Weights of a small GPT-style language model, trained from scratch on English Wikipedia: no biases in attention or MLP.
Each number is 500 + 25 x the weight over its row's rms, rounded and kept within 0 to 999. Layers, rows and columns count from 0. Numbers have three digits each. The size before them is the row's rms in percent of the matrix's.

# layer 6 MLP gate, 192x64, rms 0.101, rows 50-121, columns 0-63
100:544525468474510485493489533515469502503468458553488514489496513514538487517513521530524515549504526560488505539496480493501547476439497521533512481474495507523511528502496484496523463515517497
100:522518452486468483532530461512478499499484528476479492515458531518503542508500531494516493520442467530454525494459469507470509501535491456509476488457478521465478499496471504507505479522495507
094:509525462489521506489541482492503502506540471542490515489513483513507473520542446501480483486511496526511492507491490510508486509525429521481443480518478495552532544470496489525532516461513501
093:516465472512474494502527492537533510495529526482544472489542492521548482532482530515483515476503534470503498541518451489481465526487459482507518514493505486482491503460516457485533464467515519
101:508493486516490491515530489519532523501514507516502508447537502512510514542514500514533492525535501523500511494483522479483521519454476462465516534544547546514472514522519514480507441521447477
097:523508506502473488469542544509482506509496513534512533470483503458515506463510462468522502538513476510527428512493508483502473542506558485525528516459505498473466510483495521491526489524480520
104:497475516524520501486460523481501511499491457491471506511507507462480481487530510434518503486493554540474530489489533493506492516502522529499501496485557507501510498555469542562479479493495478
083:512500519493518484502557493481507480502480505473494526454494524500512496497537459514448482548469503525503500531494475525479508539474519502505480525514511508507477506469470539469522491505539422
111:509477522523501482507496518524529467522521513491501497510507470502516476426524492434480526461497492471475555515542491489496516503533491512493510456462506535536502519464510482509492517475523530
101:507474508492532469486470493496480502506508481468494528499513495518524517513515452521519506475472476487492542479528454524484488499536464499483525541453486503463461442453490512520518540496470525
101:525465537535484470507499516494466479510470500485524492473458522508491441483480482488512515492523527511469465480480482522522466523540460544513465509541512517477472508464487547478476498489508499
120:449505506546527513484520500492507520494538491493507546456536495488560519487504491472475510532533505505522495484511531485498466485507489502494505486514558472512503543464531525487464505515446517
103:485523502545518481495511502529476459457449485534511489506513515505508499489519489482480447524539469476535501474507499520557498547464535497482491504491539505523509520497524499482452490500529461
103:505530522585542477524457504500522508501515494535514480515520485500523477492557511500459509531543497505474473503483520487505461489496508516501512520513477501523534470522547528517498508491472536
110:497489472496487501490521472465535495523493497531492538508478502495471548525478514501464462547501476477500485510554487520502471441521502518493479478483502503501522472498534536482454480513563497
096:547506520516512534488539475509473478499494528552533515547499535505501526486523473486479504509482465449470507526520498534522509507471497481497511479455488497514540562530489498511507512499530534
100:537508459478462513491526496489470522473555526507497538511476557509535518515469507517441484513495523487511465498536508532536501502491490474450512490501493527500507529471454504483515474515498494
085:525476528511526477465526561515478471551462514526500526516482451501520546500524468504521449460510498497475477515489481522514458495508468487532479541503489524508490494490504513503513509475472480
111:519476524493467504484505495486481470500529531464537525508525485529473527495516476549498498459528468542501505491519490555492493521493460528491510510461443531464508476515488522464508515489538511
096:522461528478512486515493486489527530497490474505542463497547521479502500501502524436481485489517543465530506510521502489524483513495448520511518527504502479491482534533508524425490504492482539
108:502470529477499439530491454514472489512490472495480538506452491515499491498522494524479481523524488540498457506473494470541491482470490527536548509515510547541480523512471488518500466487511483
103:492486454529467475527524458522494490489486510544516523478488489465551501487509494481470501485501526524542518535481502517505538552464521563501507528497531508503490479491499466479512498486515453
080:521510526459507470493502503511530492510504472554504473470529473531467492461546488501520524537500521518513488480530481515471497489522504488514469430558505487521550504481485480490500505480491533
102:522526524500463485523481483474516513548470525497511532469490474474558523507498471480444532482502499513485500503514519497488542476519521517455485478502504536475525489511495454545486530504513544
099:502482503496532495483454505492451526518472526521486492498496499475532508466467462510519484525504518458463456508522484498472477442560533483506473529507507464536507495486481514474487465481503483
097:510473508513514481532460518471534494534495440531511519508502475497474463509472465471485540456525497503493493477484509506493501502497451506516476479521465511505520519494471419512534528508501512
096:507499549491530492490489518536539518484490527534490511497460471482467562504530551466462483484534468500497466515496477497488477547496497506501499523502509556451504513509470484499523520493511493
101:536485472507480464528516484538475505531495519501479508541538513455500508474506518493482552538511479487487540524496483499497512533467499563537504481502550485508500496536492512526473467462493514
100:528512467465494488502522453499481517499489513502508526472496525464536489463579508504489463520501490494509500544501503492473477492514509461517496504478494495497508476482467539493454569465483516
096:495505514527503500548519515517513469560527486471514467493533467486500511520531479439528551485463485484495554484452501490462534470514500480514503488474506500516499494501518513518510516538492476
095:565526495495472479532535491500546483488446495524462486493512502521503530496505545489493517512500504489512472505525529477524505522492475555495480524546496495458529505499498546528519518455507480
104:438513466540498500492489516479525512471464488509496556527486524474498548510487507508481498503503469482475483557485477489527508498491526517513454479480448471509512483523496493537495483454529481
111:480463522508516501530519498515541500448471447479505493524548506525465496459496518505507487486468528510485558487494518504491493497498485526531499519497532519533510521549519496531526499524511442
111:487458514515485514517465494519521474537538552508505441460510496524501511482530466482499497497495472475473504501554471498469477484496462452522504527518505511485518505470451499526521493484519466
091:534523496513513444512497499504502586506480480535522488529499509495549516459539466515532496465483509477476498478528455455499499516496508504469499478478500508504487521521527518472527473518510516
101:483486507508476479498509479480494517496469508546493502529458492501504518478469521470462529536505553514490532475472484488551496534498500474498532523555497528477479490513469523491510523563465513
089:529489470466457502464526513506513488461510486549545499468521514523505489520485522494518509506525505519521480498550498475484526507492456475516551459496544504509482482536499516517522548527468511
102:497500486487498509501486540517525497542512462482511503475506500495456501513537490485499569499462479521539520499541466477531523478517475482491487518513498508454515510525476500507520428546477514
103:498520478526515501430456490485514471488457502488481478465490503480528516516520469445494513481499525506497496482467501486519468503465496473545471463539490481451502512522528486530488461507522495
107:522484481513489529457484484504521519509534507494480495515499457483461505427499509500496497494532520473495506466513499567484517540461465508498489493456468465480509556494470490521480484511508486
103:478500510515502520516519478454528494487493495462466519497503535532483485561477535480502500505471508496490493479473519556564492468484539504522514498485487544498505498463528455540519524506509518
106:439513472496482442567552486514510551470507450481495472492542484493508487478530483503537531534513494484511511507507507488533523502496501479532477478526503491516502484481487499468507509478504476
100:507518485483559484498507503473507521518519463487466499511508546482491480527492500494466510520435533533503498523501509500484527520475482494519509546531454512493539441479482471527533492528489476
097:448518484515501530505464474525494502485509510510489482510485500508502464455506551471525482462537513533475496517521565476488481460487493506498535524487525473524458507471501469482517483528456511
101:515486471542546517509512461475549494526500510447513498481526484474544535562550505487509483514471488475502466502494486486485488539511526492463507491482478505505486460514487539491481493473513521
102:458546494521524542500543511444538458523477465467545523508505491483492522469512511468482495465468482483501492493479497498476511472534494486531495507473496503517487514512495447500511538480505541
097:519498530485497491521505517461492481505464555536531500490503473468516490498538469522526436544506463481520475500480554504515500530500478533536487491472483485513514467527470513514512534483523501
118:483523524490511471504518496524462503507479518542478481463540533434494540552520506487467509506464482498478480529495512472478507506443456488510490474496508549476507512507527474505511518504515523
099:507504558465523511466528466559455483489512514469527481492524521539503480528534486519499514501508508480439525524564496462520474469521461520509489496490505494521481506494508502491510499484476497
102:502504514521519495525492460449490538548475511531478495534511463502461518491514481510478533464519491514508500548484523531520502513489494481460493548539500512482519548473490484476480462464513484
108:549516492474487514507512507507498479520536502537540510448519500471543493497510490545511490502508553456516487507493434533504523493519477513542528488511511460481473486465492489473500466477511513
104:516500529507526523541502494518468485505477519486514470485465463531472509464546539529484522488503480508483496451471518530489522506503498446501528499510543493477523522467451489461466514527518502
094:463481535551515501549502534526489514506492512484504493514518502485502506494488500487523556491499520515489512444481514523481492482476479466492439454526556532526513506466506522543488510522516501
101:467493526500544519495460475496510519475487486461467524444487520516500503507465497483524464500513527518549520492490493514493527531515450479502469487528470467513488457499503519551465528506488468
091:548511444515442490494526491468494498518482501489471539512477495544490481468496532477513516522483484466490475482517469543504525553495515460518498475509496493480537524532493524541506483509497471
108:486502541529527472446516522464509498526482488498452501481514507509516539490498501509519459474497520508516502508496459497464514483548519483517445521476494526536445522529530536503509473496523520
097:517508494504506559487505501473504453533509476502481564471524489538555504486485476493515504464464505497480493502535505512539468517522527541481553517493481485496502498505539476512489490468540492
096:478495473482493515522507507521509490469519474414490488459513508495459488465516519480491503480547460511529525491507491526500481484522474470515509498519443482447544500463507514504512526500504485
107:494518536539472536485506495488487466479529525492502501495508531447509494513507499482473500507496507531540530463512471519548498465487459514454522474519529471478442493521509469530467486519510521
100:461502486460517467546521525475461546528469520490472506452465488503531516456488491497516520505478511534522489511478480492476513492552526474515469487492516497547518514511521514499552506473497505
097:506497507474515501499530530557450477522505511523531470466544509508515483515499481490490474495531488550505458468516474501499504510512526535485525478538460456499486471476530505492509474466538471
102:504481539476467465520514498494512521470470478511487514524502530516532517499492525467497528518529504516506509435502522478473502502519441508532496496506505500501523497437463487502486560448479490
101:530529496491486481517500544484509499578504537493498533476484512493527509544471489511479533517537530507487489513530506489511510557538524486472512541497479552482505507506463496490535507491467510
098:534534521515500484501494507527459475485488490538516520523499502540478477517460512510535459502493497542487502487533560547527492493519499510503547505461507496528470495481473521502531453542495476
097:455487500500453495467518524496486531502460508525520494495479519509525547465500523536507464514500474490507458519487523497477581471490469514498489524496523507483471450476508499514489491457525512
099:540472527512483523508481503423536516560508495527536513512499527489511510498481520490501495530447497516512466484496517491470501489492448521478507511515479492525532493483535537511489485498444485
086:498481500506549492483480470503496487489506515515487492512471501493478484453512506501520512472483476515500468499522480449504480477538437504465516488541508487531497530545520442512477498547465543
096:516508488478491539473533509478521488443506534529466521489529532517530515534489497453472500484482528479539523516524511462493508524492537452477499507498519480477500489481434487536517510507518512
090:494512489505482479497518504457492527514480494529520500490468474535520505516478503488514513474485505502525479500514496478517535456440453512454533525456533480486500561487480485507535466486546523
100:519468531555472494514489486477499477499465435470491536480515517472484518474515480486513526483509506500487493482504506517494503556530525523501464503468540496483481518525482444524480522471539522
101:505472445485485537510505534503484496531497532474501555478503521486484518508475493514515513516467520520528517520533476514518491527518520530484508428438490507556504468474467512501486507506507506
103:515510533465496531538512511473465480475498488500542521470501511503524512503510474497477484537498508523487495541541518494494455497539485537518489520505522451527463465467442460497507504530481522
# layer 6 MLP up, 192x64, rms 0.102, rows 50-120, columns 0-63
103:523465487496502441461545521499471543494457487521459519513530520483493500518488474496489468524487539465482446508565471497467480530552510508503514505500512506508502519483491510505498525500515489
102:489536516494512488469455548485519469530500497510512494474497508518477499521468479487430505558519508507552456538481501517510543502508483502492476502523522530484509488545500484466465509482484489
087:531501493486474506511491479491437478523489510496521532554500490539514494503511454501483440484515537512459516494504499502448521477511477544495510504473500507508552511477540529494494481475477464
084:457527527482467473484511515501505494495447555477436490500521490467474509501493490499522525510483502482497472498472501515530549507505528517520517487496535506504509483505488538480448475556524467
093:508524515445466520505540525494486492479498494453467480474502490460512511516477507530467477481478494494541480505482464493481475509503442482509482519480488476536499459466463516490535521470464472
112:513493509532528475508489543491529494509502483482504504518461499504479506473477459485504540512466496501417493515491508496489530479501522457527522531504467528449487488515452531514526521533498534
100:479501503469490495467504506523501491525522504527510504517466509477459507475520507426515445532567506522515521533483502498504507511482514487442477505497531519517501494534478508504476485538492450
133:508491535548503458497489497518513462499516475456549459503507478512484468449523526501508514506521491530494523468449507496501484461495465542497488501503522530532457518478522486485475533477510525
109:484485471514479462500517475505521500536516514526510452497473501486538501534477553494495554533505506503483540499502543440485479506472501490469513490482526519503502511500491466529445486545511518
094:505517497507531482483492507501504503540543505508491506513469509489531528522533493504472486488480505464506515483468522501552468470553493446492527543521479506489496519512566492500429489486489518
110:487452495520507504505512503506445543511494516505505476501504480500523495492543523526476486492513532497522456506514520544464476443517508492551488488483493444538517484510536515495536537478516528
105:505516478524500503493498470493513517519460490476492500496508467436523526518501495414538526493457498499500467473464515490486483513471480496505512465538498492498513493542548491525497540498536507
097:515496527525490469495517492512483465458492489508502456478471538524484463492472503475484538498536496479498520497574479484521508516476474464467492488520542432522507516479505493478528499478499522
101:471543486497490468518526479473511494509479457535509495528523497487463496492510514509548561503484516520464488510508555475492551448459495500517513501478501478529496508495473536539489529503521501
110:529526485495513487551498490519454493490505502470513515517519482490484452457469495537535544514506483495542532482497522528522514462521509481532484503506509450493521532527477471517494448492486461
096:553509483543482548498480516492443483507517497463519491481522466538495497527490535512497506476494518514496493507498504484499474460541496481479479522491518494499458461462533472507523469494564509
074:484460491508484497507515499511530506533517524510507512491507494553525517470503532478490529498504481514521459524464539511533517479484457517515527507534477498482502472459496552469512542528568504
108:479473476475508514548505533517497448458514485472512504516529515488512508506468554501527516517476486500508483542500490520477480501512540510521523503508470526466480515488459515431514486447520498
087:531514510525479492532524497447543502471533514533541473498462498503450509507472460474513497505481498494494487489494504440489459485532505473530538497527569471501485495489504486494494512472501500
090:523521526516489459497509499451524500465454461499464508507451435524500473484485501522500505493483487506483527486493494578550486520489499530518505497517504533472525521491483491529481476491506500
094:536536502505483542496451496472466501521506508504452530501513494529509524511504444481490535460502512528499527505538477495481525499464549499498528498498482464499514466476495516475497554534514532
098:491552493478509504508515447491523478532488531479475509516531509495520520490497472502510487530537463473564520519515530527472544481515539498478508476482496473478526512505483519527509507478553539
089:491502537436472537521519504480453490471475500534485498518470493529466476469517483498491503499526494484486477530498526478485485531513497492470506499560488479550539476476465496462469466493503498
086:465485518546469482523496534482530473503568508512459495482504458500496494489510499513438521474488470507488490511516483485496505473502560509467494497457462528458529510491496501530537501503496495
088:521504503511499505494499529519507498503475513509570506536513524503468520505498505466486554550549466515477505494534516509473507506508519481549560471515483534511518488518519523521454536498516492
093:508525539503550508498494515500492433445484484492537499514499526488520489445525508521520487468503475507489522476494510514494498499483513521510539526518501487503442472534493532539467475485458479
094:474480460488484479470515502514457458498479487518473437505533528500475471542465493500472491528448508468522497489480465482510474479505511510483515471487470520509517518543497480473492470491548511
095:516487497533463500472464495542514489512497494501541500477489494511514473493465504553481471474546588494461485523482520499501492467499526532517505518511491513530500483499483493509509440521472488
097:478514482495519514537532497492495497490514439541493498553528530487490515521496490536497514507524515476543521483506494474472458484480538479521524473464500494441524486477468517539468510534486505
092:497490533515523503496494527520459481498471495496439477502462493473501523519495468520512510523522448469498486494508493501512548532500518491457480490443522520464512497504493475454507459505516557
123:544506519496507516470488449470496464520529499474548530482506496479501469508533500500493511476465464454494489464507498520479521450511488517457559479531520458513494506515526512511487498481533522
091:486486467503485492520491502521522482512502471513519524502527489483483452485535489504519491500467497534596501511472475459482519487452508504533513498522523512486475479540465545540513519503495504
096:531544478489426447533493509495514488517493496518503513534536482480523488435497511481533497541460495446468495492502489541475520502486516479507495512524486521489520514514524524496483501524478505
106:497536501504510479482477559538494454486492536496448510464520480509523471506503468468512470467530534523530527534480530502479489484462539504465492457513525506515475502496502478454510505499495508
088:518465519482510485538461449509531485482524465509518486500525496451529524524479483463464486503479551476473525511540479465473496537513492466526527494488487482537461480518501503508498466509526496
099:494530496481510470476496502456480490519476514511478496541554451470486514473476484497462467504479487466472518488477508520497492511527480490473499509481453484502506523532413502493486489492540519
089:507492491521515531470513471485494468515489516526478582508486496441473515502482504499519503512481489509487492538484498483527522527531499522531480496490501540510502530519445554490495531544532480
091:493515527512504507502517532486486479521522511503505564543448501505465481543479484490511478482523501484489515482436453527504527471520486500510531505511490533458537492477484470475503458489485534
098:525532521465528492494504461499488534453462494507480471501477538502510492525498548455484478492445479520526498518517507520506445509504501493495494447504497547503476484483444489493469500494503521
099:471492508498516491492465451477571540471485460507472506458515497459495486537509544459452522506488512507495522491516511494504506535530484521493491470525472506465491498491495482526461509488505540
089:487472475495527528474497529506523508483514503483511516466485575486497480514497498500485498521505504511484562461537489521505501495490537511538528460457486519549477470474502486512513486535464541
093:463484508491522501500461440485500508503450544458503535549481528535483512513510527484491494470510503486525551511478486546551543517470513503488500513508497485462486521504489478499472478507495484
105:533505512531494520525506517508514492507501543507445486466476526491525502544479511482461530535473477490506466508500472455489529527526491480484568498506487509476488533449483531473477506505468492
089:523509533498506465541485451489489500462504477517539485520521455519476469513516501483505475486531526469524450431488504529496463475504482479510500482506504512504515522516525492487442489501460516
091:483503469477504498515469527499550547466477521520499539485504488514481548449553496523509470486489503487515516463513496516512504517521487534497443501492508476528489526506497462533559501527491508
100:528531527511507495508506500441479502542480486522504523522489512490516515500505473507490523493487520495491472488445535473502557525472515521480498540495542466541509495562522507539467481472516490
106:470497513514488537510510469501507492560496519459527547486486517552485482482524473535515470479500478522515510508477479578504496517432503498486508489502483479525484512525502524461511503478494494
102:453512463516507484476502522480551485516532540522519504526468535536494507483502472472473487519469563487552512532479487512504499507509543495540507500490470527492510468482498494498502520538472468
093:497518527495502485534463499503509517471499512517508537497483492521499499451495515493518526512521514482509485440486535486429509522509479544424489553518482462534477498481497500521503487492488512
093:501546502484499507492561469513453480512538474524493496501447513512504450479494553505523481511530488475509488531532479489484496498452480476525481515515543484508443500495480497504527504485509473
101:486481547490523520483504466564524506467482518482530474468536498472519472458509493474471503470503476555493493499495458496486458511492501504501482490465503438510515528487486520475482474500492534
106:499472498468533484488468530474458475515509495533484511526517507567520487554479519501484489472488480462497497487520493523469501503472477525501497462476526501517536471555455493509479514516459493
109:481509471500479485503558496495483473502503514499484487440506536460541497502496526473514497553475506497503499472483493461480498468483488496519459488532541529510491498482532511560471528503451493
096:497540489516500497473511517449472513497519517487494514468478513553494522533452478486496502496462486504499445472485549499500525535476496462454492553507537503533472505489494490514482509527471520
100:515514503503475536450482481527550488470485487472484468489520515505512496533523473466518526474506501475496493462529489452461487513494524515470526456509541507516515434477524484510510522528482507
096:474506513498516529493471529493487485517494509517509521503521527533493457469473530533523470451491527491524519477480480450536526503469486524458489542459498453505529474501489491498530496531520545
136:447461494501453489519481509531534477535491523488501462496521460515497467456506481484532488496453491531532536513466486484455489512505540491542479520476514524510482474503504467470525494490499490
089:476517518549528474474489513555550484486543508514500471538458511516495500512493457515523548503483489501523525539478505495502451496507475495489464488514505462508480470507482509506483483545466523
097:493476541525486510476511494513515499520563491479529480454500533507518494507521484479513500494493538509507504495566482485500533499547505514507439484563530489494502509503538486508502502468545521
102:496459492469490564502529459443518510488526484494494484533535513470470503494526532502526491503514527479509516470546505515528490467498540506473558486458483529465498529503491495520496495518493506
121:496494513485518508483503487522533482449485469525495495507462508498480490509492498518503457495523484541479499465517545513562516551497542514464541486506485477499520509519462485550456485519530516
099:501516497461496510508472497455499524544528499488502447505541505502485496537466475484494465476500535528487489482512532498474455512544492489461535509535503492526490511529493479552491498546543498
105:471447507507520513458494473492500481485461487508461513513507462435489523437523472484480489501490516522520464534508532509508460498502521459546469507519480521503509479492492508478500543494518507
098:452497475530510519521482482536492511492504470524489497517486493500497461468546505495461533529495503501459495481469516491503494468506445478502482476543461489512552526465492487534455530529519490
100:493541521505498502474495551521459530495493518554506493475546507461529505491459485520457481499481479512518510534483497475509540490482505513449447514485504471518516504507470510528524462467519499
094:492520514510489502515471481455519500537508572530525486523474519488453501510459526451512489511500495546503504521489486497524476519513468503506487518538499529502546469502521530470466462539500505
090:495517476491452498513495495497527484537521524491513485459501466521490458552498498477529542459513526484503498516454504512500478486484536500491516528460489522537437487456500512521536516479485521
080:555519495513502474530500503492500520539508498535440510491462565505455475507489502494482495503528486494466484494491468489531509462521505467491468504481505487448464495528477488521484481471511457
098:501510514502491514499509458496481484472494474450538477495517494491469468522484496474517475496508519511535530487540457507549489445517504537499515528499433512487487491498507526513518521494558539
099:472562471541529533510510523490528483472524531501486496517460517539491488527513529468521479483513488516499497500510537494481490463500516522513542495469482515485538486476459489499564493519456510
093:486540509481484529520504454499529468508432472479503491515499536513500439517498477519490473501471477506514492496507536547505502498511491490518508448468489490465520495533534520477452532474500495
# layer 6 MLP down (transposed), 192x64, rms 0.101, rows 50-120, columns 0-63
103:509522522499496477519525514536498521515471464521450555478516469460529501529491517532500523534529477497492490503550481481523494518515481464488510495522520498490477486510486493443512445515545521
097:509497486470507479517528463478473513495470497517482473530498538501494492542520498462534497520480481497434473518500482497535471474498482476474491499444431510472534502495465513460521514510497492
086:530530483528481518501470545470523500474522531504483491506498462498532443538482536518516527545465482495502526504491504425493498530500492521518501469532490507519517540478492495490506528462480501
091:502483463499509477518534452541503544536494490481520475524540490485526514497464509522459488493519508500529517535512466466470459526497474501507539498465485478507481513507501427487527516483491501
094:500469458527492469495498478492498527499510544513496516507439509489448506552485500484522502463501462492497537490499478479516494486540471499513507504475481419516507467491451503494498529511522505
111:504515500517542490493455491469489494493535494509491541532534524475470490493513473494521524510448503541459468539484509478444491479527505481516481514504478552502520474516463515464511455510508498
094:515475459521506517489478477519488490473488523483478518490497515525483462484474488486571508529491546526489534499528459471500519504503513522531530515507517490528528509570537509513472475506541512
124:513527522523488459500449488525498476492522497466548485502523494517455464491484520526492507491504499512479520500467512503523489497505463558503466487512526505530483491490513449471489531479459565
111:459494452531514462513452486497523499501518534539520482535503492494514519539475507512507522514532520530536505508518499466511514545476480466495530517463550498466494503513506487465461481510483541
094:486456515522497543471528487526542517488480496449514520521514500477484493544490473512520494525512513479458512521512499480466536505473464466483495481544491471516505524449523523527550472488498483
105:504489515481487482548529505492462514554496522495449473496495494509535472496482471481555523475532527530524486493508525503518470487512508481509548457526463471521466469498509537477493538503506497
105:503468481516532473481481475474545493472500568540540450510537513476473520476486500516515532488471499475525489505533526514517518513526506505500538486524464489512513486509481486537502540529520467
100:543495521511434506550507530488489501454472495507519521494546502484528483495517513507526543526504515515515525510454527493504464488538535496485540459492526486522485541490497494492521480496545495
105:482512504549523511483524523516506434496454505490505507494528483524492532509520501500493530484527504524501472444494520468491478533542493510506543492534536493461457530478464494545495507487476494
107:481522478443505489507462472538446490505537469502532481524496542485490494487490514485509519534470518509446462497519524508478519485500489499519459503507477501444535493542505529465512504492519483
097:496500480499502512478537486553509521547524513521468499526527506512526523528530496518498485503517458439467500457511500504512492514480495503538498488459540463443499474521481510520512462493513539
101:526515461494472514502480494476463540469537524520486525507473557527500488505458497525471477510507545481499477491540496542505502515512490471486528481492529508502483513481461487463488505511435467
115:487512465520475507520532487505511483487498501445489485506519491453507488517435544508510524551475490501535483532535492540475504492539522516509499471521511513472505483475494487448481485487446504
097:508496477494515485513494535534507500505462473471474505483510507436504497442491483495486492522484536522474499523450528461460506488512489520473511481478542487527504527506488487569518492507465467
087:464499523438527501503455505504490487549526492524533471520518513510576495505547492467454521509479504490537512492520558503511508490493482477509493524487492488498488475490505476501489454477491485
090:463521558498486473498524511513504498483467495508547525542501490476518478489510539541495546517518512487485480520530480495535475518529495489496473553480503446463469471529491473497520526525497506
098:486500473490500527475511496534558481480531509526489469488464462493484519514496480491491512493495518492464485528519464512470489508475517504520435510520477522510521521524478525571449513493526531
089:476507489539472480491481452454485493485555506478519483540461483484503522499485509507488526476506470494501515518494457469496507501469501502494465520554477518488504548471491487489545512511440475
090:531477466489488519507469470490541507455528489491534494488490487494496488492514477533497510515494529499495474489482483506480498499433514514547471506465517445470468531497501488455500526512433481
095:467503503510488471486528508459470486557525504501511509437475551527492484444506487502498457490504497479480489500476523505488488476523527467467503500517511503466517458526478477476541475526508468
092:520471488536455480499545490562491507522512494479477446479502490499489482556523501489480526521512489481501472504459476512507457506487486472471502516514524505522550472516458471488513536529511502
097:494516535501494480519496525441518532501526483517513567461497493489530506474493537496525497451519458508479535530552525489495496500525480489529526520515524464543504485486498506539505483523479491
094:481533483494507501505509495512506495539507517499495536486557513515510517467483537512519484489500477476451515510501545491487441532514522535499507432503492519498513478549460510468475505530464479
101:468517493510505549535516532494507523469521456466514530481494470514513472515456487469474507516479492522505449441500527478554530483494506512496497480487537486490480536485499478484514464465524496
092:517490486512519490482496455514444513480503511500488552558472516489475514503517485507495493496513507504504474544500496492504505516491498524504424516495515516438511452480453503500518482472524453
121:502535490503513514493508467475498445512520493491526529492539507485500475518544533488491556512442494480493491488493495534491551490496484520489487493463518484511494527473505566531523520488550519
089:497478505506524470508478489526510528520484517481533538509509494518523550549537516509470485442482477494456506462566482539481474513500510474477473484525521520500474501496513469483516519464513505
099:513446516523507476476526515480482543488506473461469531469492514519460493523527525464491476516516514508480514476493491483513501488479499512492492482468487512563479480538483462453514492508482435
111:490509477534479494503531538494443468528507501476457519485529516487490490515520476500481522478536510540537481505484499520520505477488477450514512471516503514527505495473463504467550507532435510
086:502529500516483487468514506481544547513492516483478508518491515538449468499501466508508505504547469520508509483482452518519494468495543477440484500489493512504545503468511490518460558480505481
099:501488483505518528452485488469513529514505517514540504544523540488490477485476490482535452502496485524516482460503494488506533550494515550554467485481488535518542497483520468506528463500483509
088:548466482491463511520482502534525505480522453493504475502492529563478477469498538498513484488492533497480508484489488465460504501462471478510501528517506454514509485502506559487522462545488507
095:502511487545473487481462471490528498490457516487542497496517496515503505528477501543468528478481506512496502515509532511501504509500486525518461534553489425529484498463474488488518565486515492
093:492493470507511528527485513460488454549523490460479538475508503545492475488481469508505498468469524500497528503475552498481506505521485517429490504510463504526497491477529524518523474492463466
095:519526478486509473497506492518439517511476494480504520563466547500485514468481448508549489481496507486492494479491481489492453496468506522497487510480520459504468468506509472454513515509447490
090:533472486502518489505493502505521462451515503524520441514481486464564482497506458519519483458537499494508481527479503519492482547515479498486515507495462434536498502506480509465472489501483501
090:505520513494513487523467526502511503552514479514510540505507504504560484506500520536482536542500518508521480481513511494427438469509508515510483462485536488516490499497516566520501478486483482
108:486542510478502455510471501459527530517519504515440536499496517477479486515491524456461523471463474493508503509538496504475554492517494489514515541526479503504551495471509463526516464504497499
095:501486502491471499451523550490514498487462495481502484481513501486471536540492469520510537514467486496520453510470446537538515530533465482506497487507519521475523470550497540511502524476504478
092:506440523502506492475520497490467507472521495516495555497476520510509509490470531504530521491529482504505543505479497527483502511469507455492506536481538485529493475489513539467516543480575474
093:488509499510509539500495497507576487489502524475477514500535483534463484489533526486504530507494493478543465519509459517494493457543492510496440517499468550495494516453490479521500520487502532
104:506569543514433506524491475473466504505484512515516494494499460499503525494526486489507471504529484487506516547476523535558491554485498488501499477497525477474477471502477516473528493488536503
101:494534494491528518507488522499476455501514472492495502501547491480497489505483519494510522557495491522478511494500560431495484521512481484471425547498491503485468503499492533452508487491515530
091:492551482488520497487531467458508500500445506494517464489526473489452467497509498498482491507489512517450517492534457453500466509506526516467457505534469546476498497487505511495507515511551520
093:490487531494489505520531492506538511508501511505495490521535487488449482568516445515447509470507524493490472526476525488518553475512500491511502529508473521518492521471471467546476514493544488
101:540488495532461491497535539508489483484482537517534516507482530493528514491506508523515529488537491466541502479485460492500456472463520524546496471488572462476486484512491470498515490479481504
104:492517483480469536465528511487483526525548485506507465501490467486480490513502533458499509550481476511484474514532485464504540474522499538459486540507454468476463521515495488543515480516508515
109:476513500500499500465479438491513503499509534479542543498558478464490492470474490447480505542466495458521513507482459509508531497492516473504522508514521514524537495473486482504511540502463477
094:549484453471491502488517509498469467515530533494525482512528496475460508517498488461503531496500486479497490528468510501514485473463542462535496501497478525499492505549515510501477448458448527
099:487535540502514500477458533517488531495551521488523481492504480477510507514569523513520520484519480510523556499504491445473459465486530533482527491495524477481500497462475496472496516503515521
099:504448491468499510430493494490488491491488518524459521443487475524513513460497459474499525478531481491537478513508485495479488477481514482498451475511512510499492514553488460497450503480521505
126:449486516469468522566522532510511470519488531467504454517491455510509498471520522479518526502491511524509510532455443484490491464496521480516465507484517511517484482505510500463528471499519522
097:494510535501542476481490462468521499510490514517520494496475483494523519490501511490458442533526552475505476533515461524481549475522513547462487496474521492516512454515496457507471507499515521
092:482504501469533524482438480476484561496475485506496580461501442447503504502498518528505501506487495498536492509464529517474491504498499516489485505514493532504486504512492501464527535528489522
100:550507502537459509546486444532490468523577494484507493503522551495530479505498527482498468524480499498512529488508501503527532488496509504483517493508496536483538475520486547527506482512484480
116:524500494524497519460491463490570525478494446488477494522462514495473534490516505513515465489517531516492548503473501507474516548473545493508486524507501535509522491501479522557520487499527523
103:508514518465502513509483482528498508532523521502506484467528443506509507476525488515505519466518503486481494494530525447517479478507497475505556481500425531492495491539457503515553538515504479
101:488526468524540524466512529463479491504501511480509500544466457493551526479451535521510507524464503533473491508507472467511498476493509523541490470519458476505537522496515500491480516490472459
101:500480532537504499526522505508509471470506492531480491498463462510481456488483511483493487511478487519479492523547534531523473474490426438526499495498500494524519540489472511544505509527499462
096:508451498468507486467509476464496528498466497503498530509517492454501496522480506499489472479462500514528541482465538505511535507517513478480476499499458472547490501510427505501494523522442520
091:490451485494548509480474477482514493492473485435500515472458496507476472537491491514512488501471476525556486502520477466536486480484506507513462497446517525514499541485497531482515488477460492
084:488458526516549496462498498503489490456461507522503511534492517518486558489501490507480481527496479508523476527514493482512502475514456523512507536508503462503564487525459533489437501497516480
096:496526481487483537472510472473530497447477529532482513493528485514532487509467509474475493501495519461533527541520486490494523519518540466489529489509544478467516494469458506537538493538501527
099:479532506502502512473502491504491495455542491407489478517521492522467502472478477490515491484479485489485541517518526510467458509511530488513485481538479525505473492549506523526490514486485448
096:535475499471512517512493488508482467539491513498469501498539500523483522480487482508521498513476519508503506501514523481506460535569481526474536533543488461546462541496497490521463493550524488
093:471487481502482528508486521507463515487469466503497497501476476493530500491552499497489463462487540508544487485435513511513505464518523504507521459507483486500484484454461520505534529522511564